Each number is 128 + 24 x the weight over its row's rms, rounded and kept within 0 to 255. Layers, rows and columns count from 0. Numbers have three digits each. The size before them is the row's rms in percent of the matrix's.

# layer 2 attention output (transposed), 256x256, rms 0.0981, rows 231-255, columns 64-127
101:159127142123113131146133133129108093155094093099127157129142143134135149127129128103153120106133116112159141103137153121166121091162117137137057139120120127133104123086139120158144146179156140
097:121151132126139129118161166156116119130128130156099084134137104144143149110133132118098118105132151129151060132088137172102081117117129140148099134159139134155114088088143097146164124091184132
095:178111148151107153155148174150111190125119135107074123101154105073096151135110146145122113182128081157126149113136132114141096096132113133105109107138126097137122113092141189117138115135145099
108:115103164118154136111127090118161118116121146115142123153122057099092106136127094136128158132114125104180158110131094150147089132127143192132118136118136097127111133125128111098112114118177113
093:125149155128154080125102086131120100163099093135140099113114134122115175124123102119132166106088127077127110082137134145171135100155146116140099091129117120090136148101176149110148122120123154
104:141148117131113133145108080135151143135132146161111143138119101117146087119116125143113112159103093135123156129144073116130145137110149139128142145150108128115157118160142134173120136138118170
093:116151113146130097143141112163165109077146087138175111149152128118114153176146130109121136103139139165121147099116133149135130096163120115114098118116143144132143097124133157128128135160142125
102:155131123133174126115097137109130134105121112135098156137123118129138104122105131120120107101153117119147134127141040112148127112148090101118141099091110148181106150158171082135150133124103166
122:137121117139118111147093128137102141103132151119151109136148140122123146128118157133155153135140130130113167133147141071139129142113136136115122129124134166128110142128152082107116139107093122
099:117131133138140167142144118124119102127141142093167169111096144118124110065111124145110152132103169130107151113117121105150119138133107121116136143148115128131138134167132151114147172142106105
105:149145122154100108106161109115134111133121147116137132155159149107105162137139114119136122117116110147100123135133110164134133098110148140080122115122177102091150080103105102161129141091132144
095:061134140141107142079061135126097136132141105135131131161148135163114183129145132103194144107146134141142148187139121104166138086096133130139139148151133080133126146095101163165134060063113122
092:096127126130120135078136120133116114177157075108105103107128194141117168120112110138145164133128120143116117131107141137111185112114150138153101118110137128145133152138134135130113131141175121
106:149120147147148162160120139112151145096130152107108095101176120136119076157137163103123154117134105135144122126050103160140119108112101086143148121105105157097119131105164142121100165123145102
098:125157112128114087150125110121124108139095144128136114102108118133143120154104096086154136076127127081125106110067131162130130105146106108097155118146111080176202126162111131106129118107150133
097:144121132168148104126089161152145160127156103146125125128115140115133186116167123120099084136118123105139162132145167143109127141132161121124150105139110147132136103142138111107137093137164150
106:110120168142120131141117133152162118144131150120144077127102089138150115112151069069167148090120115119076093143107129089152149124098166135116130148157118135073149131159093087101124144110083125
109:148112092102082138138121119151101111122132112108104162175092131113129111179122148113131137069118126129171146130102104148130136127129125123133107104131178152159101073174127086109104116122121102
084:086131113125091161111114189103123124140092133159152114153132178152155066146154107152159165064162138129155125124135092168112111142130127148093131109160103133173137093119127098170118171144135122
125:087091138158126130124107153111103127101114136125147133150124115125110070102083153183149134130146145144155145107152084110097182107177122141160107142105150143111113171156107149125106177147093174
103:098155139118133121131105112136116197139101148135128151136120138105104129099143122109109124142125144166113158151127157107099172106155163098136160147131089090119103093137093118128132144126161104
087:125173100145129128142084140157108086147150124118135126105133168109142155138117163147145162157118156127104110175131160113125125105113162139121150066131134123103118128123109146143148131135116149
113:128103146129141099153135135121103134132139116109125139140133154142087124123121128137128099125137113117128105145104126098090176136126091147150131131139147119110126137134145114120137117068130119
100:117152099186104117134144144112136115130138120124143112157114103131131171174121141133134142152161079146108109140074162108172144120105140106145119139134091130131137056126127162153132112129126122
101:148123149104135113121105102137128168132085123125132117150146147142143156127100092111111092142113084131136179129096114105142157114120134127145130124063118139094138183114085087112124134130120159
# layer 2 attention value, 256x256, rms 0.107, rows 232-255, columns 64-127
098:141088136102106134128072107154130117129129155151170141104142169083102110132128096110133143137155145186155141147109120120129149125133138103089127137171148107136162127106077158126125105142077137
099:119134156109141153175153111163104086139115116157162145080117157131113160113131100087113080112095195108174103111156098127114133145095101103132126123110144128124113117111149141129126113140150125
108:119155076114097143150136146116124140144123107150107118159125116124107109097137129125137133125165104103122114151133142114098101111125107119144166127163146200109155116080075096119125140136077144
097:150127094143080126136131096096142148122118167167170085160134111114159083179129119116118132131177104104135155161100146097139152132129124144072122146117141117127138156064072097108135136075115158
100:107105133114132133058125143156110121066152103139124103135137113115171161152095103105160143171134148108185130095126141063084119143169127095116111142118107158150105148107146137116123153087127106
098:071133131118115127135134080133130134162101123166097148147178144141113116127110122148133086094121095094124087137115120126098106125129138118126170111116148161126130121074124088085101139156155154
099:092143131112150082167096124168103138153125113101164132133144139111121101130163140177121129124094153179139126111096132157158151093111151127169120122091116064107131151156129135127117152085154108
107:128196138164095069114155141118160101122114097137132172104109097114146138122145144139101141102102080116057114117106148171133121143121125149131144109090132159118125152100183115106118129137132124
093:130175132111125174130120159155090156149123107140107133060111129144072130127091133133114114143131173103142100136163117112137113127157123128136149153072134132108094085116158160142122098139107130
097:068105152139157126127137081125101123135115112111164125118110124156125131097119127135116102122136136122150139118158129155171123171165085147105138119117154156104113143105125147085163148155080114
095:111135143127143096136135135134141153128101162113154091128115112154094117166143131102115128131154155114080132126153115146114124129139111153124154129128144172143148147104102114121145156156087122
096:104097107116143135207149116143139130158125115144114137115115111130120105174152096109116133096123087117114159128120110115141140095148120133145169131176175136190153107143092105134129158146141142
101:091126162148101146101091109160130148151171140176129138134100136160152176119103082139089082148126149093142083099134136128118132145112118126066135113099103117107114156120107088109182134159133151
101:155136100090152137122112127171137143134159100166064096121172142119128058086154134127098100162150160139130118137177114167127118129136136144137131168144150135080134118109135117121121107143149130
094:123097153120119137154130126138112104129108145111161136143193115159129064126115118108135136089178141172106129160090133126130164126117118147158094102133110127130119123080135128117108148142116119
096:125154128124121126083142146103134127094125121117102114136138147132126124102092143123148158149122178108144122135149120140096146148138118130144110116106119145104075172142147114116144144168136139
114:176166149153114140084140148075153129146114148132118125113143127117129148101117135132101116132107111145082116094083168188127129127117135138120141119123124127069121119147162111141115190148134120
088:106163108102137121155153093177133122143128122150105133124166153121144174121123100141086154113138172101108115191173137139174152123165101163161155126124158110097124168118111105148112110151076101
090:130161131141163101112086125087124084135143127148058120088133135107151119129140138163107131127105104092133109144125155113114156145128148137169148179081145142140132099141156126108085133142116125
098:113131114172163145141166128135142080139117145116112129145169135158178150132121093137145100123090134060132180148130133098163157151112119088137126157089155126129106137098137119138141122146127129
090:125126097119117104166149108150127134096125096128116118122161128096150133130165135105132114088156118131124107122129128117180153113113091106145122163137131143172136147131150124112110181137188109
093:170103114131162126145132117131109124111120100107131110109166123123131105080129133159127116135117142149145128140165126101161129087091111111176110154129121107104135132139146149116115117157118113
100:105171159113140078141117116138188146132147136140120149141141121141133129126118146090100159126135158095124122131118117169090121138138157102158175134071111131159125158130108094109156137139139128
095:138085105148147083145109162119128106110112154107127140168136113110148088115142136106126147151144185097104096136156104117117168126140149113126097128108167128166117102131130138088143132069129154
# layer 2 MLP gate, 704x256, rms 0.128, rows 0-16, columns 64-127
096:124111153120092153117169135172137145153130175132148122123143176129129090147138105093143151143154140115168151121125125110140129130152109125078140091149173151081134133103115127116137098119128096
096:151092151150116191062127138115164171108146088164153158153156111153150131125124134090151146124167131158115138148132190129134156103172103124100182137171116153089167109143124115156185071114103106
101:082153168117131086113165122121155159131120110103135120121127143146136114098134146156162132122097144112144109136105105117115061134130172195144137128115146099108103159141142154145126171116080110
104:123120136113137097116119128106110141134119117129119104126136124110138113157135103168143168113172142129108109120156106141128126183092194108134133142167106145120088127158125158130122092086121093
097:119145160111142126150112099183101127097139178142096176097116126152150112140137126095078149161142139175113115141120126132116120123130146160155091114144100146104159142133167087153144094100138173
098:137110113070121099122131084131169108117164122146136127122117118145116119105150103121152114116106107125149170112136130098168132105120133135137118165117139128161115119106144142113138145085131121
101:125170122128142104117126147117087139152124181127124153116097143155142101134178147164108153134153117144122171096121126162143101077109167115187171120121129137138134090135129145121111142114106123
106:105094113165109112110122135150142132099132136072107127135135109194123176129066116158101119140097127152114086139113149096128074167136148139110134100146114141113159155124126121118069106123110117
100:125157115116125133135110102066106114118088106100106127133084119136115137132134129151128156145126134145195084129135130160166148135087092095122150156093157090123143154095122139129122150083135132
105:139104126157127114139112095117139157123114198128140132145104130141134135113113127093141121124165104122098118199088099146110131139153103107133161115101148131132098136162112117125108127180151127
100:115134133182136131154153137104127100104148140158095120113117132195136113130106103115105154100151166135064119188129163115100124114136124142104121121094128114142144168128108130106118089130144157
091:122136116153131119132122110170127115094150127124146144141161086124152144124137137147107120160133096136146126140145151143149135089171150132128136104135153124113130062146070065139147113148132189
096:115169146142139088135107097116135128141163109128096152115140156151125105113095155104104140150119103136144173094125163137118116118139171161126147134150134131150153125151131168118109125134133163
103:070178137148169131118114151179128098088133116099107095119105144103113174122122141103103088141122160108108109124154151110136123133140141131124117113122099158137139109088131149113136116157141122
104:100136137102143163144139139157114130119142104098131142150140149138095111120106117152167120146146123186105115148109154188106083136111146121155142146155054167141157159161106186190142114132136129
095:153122103105118170164152117137134148124136110099122135104137162129111168095139091118135105135172139166083132097106109119174094105111097138149104182117138099129140094166177153150156126107113171
097:114112138122107106136130135102127139169114152092126161099153123127141212142115140095160093109102117126114126155182134081147152128109120105098110098118124131143132161132103194124112138142114134
# layer 2 MLP up, 704x256, rms 0.126, rows 0-16, columns 64-127
090:115109102103131093132118136115134156114105148109087128180118145100113112110114122157117137107116133115110116075154117148111128116181099108148145110171132150135114146165118117110134162146198162
098:107145147151104106126124115126117152167127101130131175138153109132087149094145126128109148102157081136105113145137136076111120133130123110136152131106141134110194112125115118071121190140124132
104:073094181107091117141130133125158152156126128119137120129123154130113159133130130153183129113093108126136106097150097100143129157121146127129140133143117120139106149139131133147119101124114124
103:106127072149125137119171144145129154137115122117106099166099112133083074069101116149136159128108123142135125163137105103161182145128115111096117166112140142103121169153111149163074161097126111
097:126092088113134147143117166132133142134136137139115144098133168149123152113103126171129110128101142082084142164085173122185090142169107112150135119105092109118142156141094127088072129149149130
095:159120116126125103119133078146126117139165123128171128117088136154140096152145109141138116086071135129122124096121167101130105109081110141129076181112120117174099148102126098109107128108130136
101:143155146132184150130133132140126109126167138094157146120162111124118108138137116173117125135128107143089118112102097106133107115094134134172120109108169117132144093136129152150108176137133120
104:156149148114156146126107128143084140110118158094106124138094146073146111130142140144100135140109142122179107131155127155095140130135104130142115104168157125109095127177154135167124120093182132
098:117144130142167186133129093124107135124125105115105107158103102132101153139113197156136134147106142156155092137112122128128128099138037114110119146111132105100108169099122145126141115081108139
103:132152158124136130096119127155130121138122108119126143109145113157099135146130149140116118136127144151160105064162135115145086138115150127141091171112124138125211108106121155149107126114110125
097:125086122133107126139094100127082130113184120134121104150137122159127105163104126121094161132143119164065152149152110116101159145146155106142063132129148165131156108161120125111167126144147135
096:125135136143121123127098133138116088045127156127154129116134141143175182172121118128090115153172103109153115116117120115145101100116127139116123111121170094135108118087075127086152120134137154
097:180128135156074118140101138162123150103163125102129135101136177209143131148096108097120152132178125143132145135110126117113118141109120083148125086182134126140151153140109132087147124133132141
099:121160141151148165122168102126104101138180142116153137141143132130153059137104119136097122160133110133125091151123094134113136117096141106113117142160124101131163101125122119125131131158114154
105:169132141125130098174084174133102141107107133166126126141148085129071099111116126165124137141092141129164160122122097138104107097142147114151158071147096112111131076130125085114114108158150143
099:077127111140135108114155095124174097101129130076148143112120127124145119116190140147117132172141125163144142094139142155073166121121131122101123119094125126130124145142151181146119132159170073
107:080106147139166133115114153167122108130157105077076129126126164130133138120124114120118149151131124140092117139117170166100120108129100130109145156145116118085115139106160075087127083118149157
# layer 2 MLP down (transposed), 704x256, rms 0.109, rows 0-16, columns 64-127
095:116102121129143169120087108107148126103115058114129141128130127149121108115075127141120161124111163120116173095130115117131160099148143117176171106137144139122096100152134114137108157155178126
102:086142138110119155107142134093088166127155136122140144119157101090111136123171111112088128102137128127143148143107123137124119112136086117110149131110122119163179125130116121147140163140157130
105:117129163091102094126119119133136129145150096136136083196126120078149151146094168118141121139080070128107117126116103100133152144160170130136157125155122106147118127148109111140146112148116144
107:121141106129167133120156120172126161133136135159151137155095141133073089049125174108127150127106111098126119130139098114150153122126157131147137170103144117104103165145169172152103161105113141
102:133104130113137143161160157138086141151123127126112181096130168146096134119130148112121114107101105097126140173136133173190086135120127130138135068145092111130164148126139127105116099141165152
085:132113134105139125088098099112093109140125153121095140167149092097175116161134158133204158137101138094092121112118162144077122074179135155161135178115113085163114119131100138129156109171132136
097:117206150175141134102088105117137110141120159134096106115121147114092100121178135155109126130177118148103126147126124129120096100122121121137137084112102148126130135112141128130133152154097104
108:108136154102122118161117163145122132139138112139159125142139108125137136108176116106127129132136118139069141129110113149134178068106151121179132150118143122104117099109132169140133155123139185
099:134173130234105115109127147082107072091137138133126159116135083146109151137128132129138148098181139120129103115101101164106138130122097124098155158113109108111122143166083133120114125143116113
103:167180155108101128132151124136195129173119044113122092085139120146146132134168145110092097122106103137156163075189126110172136146124154145147115136111155133136166129064132146133132149052104126
105:102110193185139095088115110118093126121142111113105115118181107129173112150107116099077163112159103095091168142113159129132118127098097119121091146130125177095120134164139103131135136130147117
093:153146156137168117164126155136122136142140149137128139186142092142163135142131106091113136141105155109122129200129163166109101092165095102098114139084141150164089129108103124121126159173112146
101:083133158130085135144125132139105134123147079116132124114136127167099135161156099122136153097113108145120141122103134111142158145107151148123073116101121093106154168169073140089102143111105103
106:156150139116135136106161116117132102157157149138161106109166131148177078127151126127106104138114133133127149136104121159131166094099166117127089157153115088118147148193125106128155139152127136
105:186156140073130146148124170090125119103154173186107106136129102081092110139114128170122141159124183169146134143105121108130108136125127113130125082134115126158169126103128103135092087154140157
101:124144083155124102102157128145154145115174137082150082155140107159134116101131112107134119093117112162118134108116123134053102157147105118081141115144115145117140111110126152170174141151151097
098:099121129089141094150178118146154132090146131126119184150104107120198186117107162135142127156108137134125133116144097120149090149120133137127103097118114124143135153119109141114137120143100154